config = dict(
    n_layer=12,
    d_model=64,
    n_head=2,
    n_kv_head=2,
    head_dim=32,
    d_mlp=512,
    vocab_size=2048,
    activation='tanh_gelu',
    norm='rmsnorm',
    norm_place='pre',
    norm_eps=1e-05,
    positions='rope',
    rope_base=1020.0,
    rope_fraction=0.5,
    qk_norm=True,
    attn_scale=0.332,
    bias='none',
    tie_embeddings='early',
    parallel_block=False,
    extras=['local attention windows', 'normalized values'],
    init='trunc',
    init_std_qkv=0.0625,
    init_std_o=0.0625,
    init_std_up=0.0625,
    init_std_down=0.0,
    optimizer='adamw',
    lr=0.00431,
    beta1=0.9,
    beta2=0.99,
    weight_decay=0.035,
    lr_head=0.00812,
    grad_clip=1.0,
    warmup_steps=507,
    schedule='wsd',
    decay_fraction=1.0,
    decay_shape='linear',
    final_lr_fraction=0.0,
    batch_tokens=[16384, 32768],
    seq_len=1024,
    doc_mask=True,
    train_tokens=152900000,
    steps=6515,
    dataset='wikipedia_en',
)
Each number is 128 + 24 x the weight over its row's rms, rounded and kept within 0 to 255. Layers, rows and columns count from 0. Numbers have three digits each. The size before them is the row's rms in percent of the matrix's.

# down: layer 7 MLP down (transposed), 512x64, rms 0.188, rows 488-511, columns 0-63
# up: layer 7 MLP up, 512x64, rms 0.212, rows 489-511, columns 0-63
down488 087:137135141110149131158132122104179139108124135128108097149115144133119108100074178135159127139117196128101140145128115123114106157131076157125158159104079118109138122146124122123159130079109138
up489 088:100122101161086106164153132171116117137145167102149096149098122130129124122131123122134104109113167153112107119182141151105110163141121121167151143150121113148113149162112120134173078079124134
down489 087:117140132171146137125123139104112101166110123128148106154111135117115150155138130166090144168119137159138130149088147171138124118069148140118120112098153170134164114104110117168157146164080110
up490 101:132117137155157105160150147148153139094174162102183149125102163133112105105173100136147137148139182110121149113113165132103142105099102162124125120112139133088109125098138091119119096121121113
down490 098:158143145066145103123156102154156152109108144112112144166151137145149131117107144102122133140115119125130113125120088111113101097154093153165112116124204137170141114138151136175126101140119110
up491 088:095135109149134089130145146133101116138176086144151120090150132109128107150133091130112101098087121099093095155132115081124088169144116116157150142124109108126109101114075108150145155111125124
down491 079:135153090142094161111138107118151145137135166143093113129128139145127189087154162141135140179139105151139072164148120141117125124111097163094102114138150099150132168122152144143132156122124139
up492 113:115148152150083056133139128136140138103148129130129107103135117131122087163132107098172155137149179118101116155134151127092093133136134163145096105101116137121108104113112133108115099144087090
down492 107:138127131085088169147100144106131139133139139101112137122127136131156104129154139116137120117166130165179179108070141112153136103144116123115146165117132146153140129131121157153081165125075156
up493 103:140131108165154139136102148120072119071132142148115076121116105145106129127161091119153116136139120148107152130150169118118148131133099098134196132145093124098079138133096125123119132114098120
down493 105:131125113124138153135116189138085110092116129115127174121108119139122122151098124161171112117129138126098130115120180151125107103109122110147168122115086130126142102136144111145084159070128173
up494 085:082117092144115135145153146117108155127121106082149121162110122118140110118116117140158136123135112140148126148142149106146114176145118138104163144128182078157111091087093139092185136134129148
down494 074:142126120100122146132166124165114139139129131134072153140151139135114106093128164131077140136107134097120137112132108128108106087117137135096122115139140181150150167128164098184125072129092127
up495 123:118102083138143120160143125157129117086114165116136118107118105111124136143145091113194164136116179105082139130139146111169148149100131139125111126129127100159104118124086099132181139111120143
down495 123:134127149148134153095119091123140148125091154148086093137139121125125164115166150130104152152133131170118130132150122102159113124106084113162102078124110103145087152156140154120134162107181105
up496 084:083130082127129124175157154104130138093125121104121086121135149088147119127118155140139079101096176104144119122134137121082147162126117134148121112109151143157128108081150119132113146171098151
down496 075:151160161185089114074112127123089124178140148134141153139120126161108131131157102124106126170157063161106151119126158131167120144118150147118156142105113116124112124147150127118125142146146113
up497 103:131130146147144116126124179136201129132134115108117120129138106128122095115143131099115104110175109119131128170150131091115120146099117180145141139097124149110079137093122117093171104098089119
down497 095:142172126148038134150119121141106162134110133105116120119125144148128140100144089135129141140171107107155135162101117125089133125127103138085131118132166121148118141133150107141145187111156159
up498 109:136099160147064109161128139141104130097095109145154075142127130088118148150142106129144109103114129117165162100122143122131156117107112153144151109114114092134106121132141074107128075148102112
down498 110:152138111128132086145110144132107140179153117109102134126132111138205109135175126154094124166154100126102103080124109138108129155139137114153122151128135123137102100110125131115108134134197108
up499 102:136105133153091093132162156131150116121125148127180100125088147118124139155158059103153114128137127120128136181121113147114153125101104164138140113104076136114091137115130094130155116118143164
down499 143:096137117169172136085160111122131100148124150148156083093104138127137125133155132110140127174092127138162138161160147108146149162115108097150106161128122134123104161134141083113145075134131122
up500 109:128116143142102076136118123151095090154164125121115099060147120100101123122128116131168170105153156117124171143172149141103151115094087125082119120115121121106121121120110135110127106097142117
down500 119:133163141141096152147108157116091171136160077148177144106111088123126141123143125152140102098113124114131151116110155114160150143124154109110146197111121138143097144149130139099134153099161151
up501 084:134134132142130141144124128098108126141135122134151138131135110137121138122128171134131090080118123091086126126125138051081102167117118160128124087121118093181127081093122098123117108120091147
down501 074:125140125172106162115113134125149130158133103092154087180137133070142120169128114147105113155101094144120118098117149137123144116153156111144134153151136112118124107111139151156109187175121099
up502 097:141137097157082140116140169149169113142120169123142080118141114131137134184149091087124129111116132118141125141179146158083118133111135173084134149117126127142113101134108148136123110160107156
down502 089:163107113109146132160107123107104101107143150114120159183127162155116144129078141151119121141148114113100120131142141111127154132142123115130129165101153163100159128084111068085099115160098142
up503 089:135095130163123092140138158173122091092201153114108102065119097123113128162104121104172120148087152121106118113125131159117125109127123141163108125117155148120104109118132132123156138119119116
down503 085:101176106172126129089103108120118145121128081141115104119124111108138156149164125134140137139139122117126165110102126131111157134119139102156098161140109200132060144095129116115143092132138118
up504 088:117097126148142097117146133130106109116146097089148124127105166109147116133118147145141176129130151154147168129117116093090116174142100137166140132148126092152097134095114177089138096166161110
down504 073:155090140146114095122137100159149096162074142145083095127109117110138121130166140138127109161142116118159114152114129164103149109091142114087144101134136115169140177134137128139177151118123104
up505 099:062099140179119144139145107149123097145137148106164127165090082138114071124125103125104149123102091171133170148129151137147116119124113146133122121109106107112121100120140105115123095125139162
down505 088:138133088123155109139142104117132127116111103142137140146148145109126162127099113133149142139144147120116075160155103149118110119095133114124121059136179152102124135131121146163175129187092089
up506 102:130128106143154109163134163163119106149153151104122131101120113096121139163154105143182123114179126081124105097150109137109165114116111127123139107127127094079119120113127092086135103125078143
down506 103:167133179124153153135156096148164159156120140156125118133116118103100107153139103137180125105142150115088125152113133098140124132136145121141143110161110177114150126164114071152147154168143119
up507 106:145115113139113078153142111153072113143139108109109099141142112130084126112135126139132132127105130114091120132153191121120146162089091130129120143135084134191114108140108111132162113103169124
down507 092:108153111064137138063131118138140148096127149145157170144121124152112128131078151094129152131119113124143113119135122114121119107124084140123090166123100097082136121158152154167126101151113117
up508 095:130102137157151139131140181144124127098103116096186118126148121113128111115172126109134134134119183128143133117120143143117095152126088173133125140098096115102099120095126104137200152149128153
down508 100:102115091138170119131133127114119136154148089117157122152144118103096127113094174136155112158155092158140187112119156105117132188112150178148085154120099135112134136145130120143118127113150130
up509 101:123090144130119127133164119146152085111106208105148083121105125102126116138141120109145116154139138130142151110140154158118158109135139129153147079087152134118083110112114117122153123091109169
down509 091:131082146140095167099131132130115095121104085157133130147129105107161126136123116133131102109126165126109138119087149137111150146128117107122132118165064119119128140114180113076114148112063134
up510 081:115105144107142121122131142126145090109135163137114159146141091138109122178139122123105124165112160097126120163165139137108111112102092169132140055076138123143117098100150106104116111099105119
down510 075:130120103091138138142118079125154122175138116134119132120125141113111116109127149162138161095181083126123116116107097139126167130163165087129147145137149162085092133120116162142129106183136148
up511 102:124150104124127123163110146145063137117146175146132119118157133116099113114121100138112132136099112138129147123179144121123110081138122167132143100127127145144128086096078097080155125103158090
down511 101:137074099140127140115158139150155144141120116107127093146130104089129123123175077112176153111112149125181108125120135140136129129107142080138114128128184146092090135146140103163132132141103108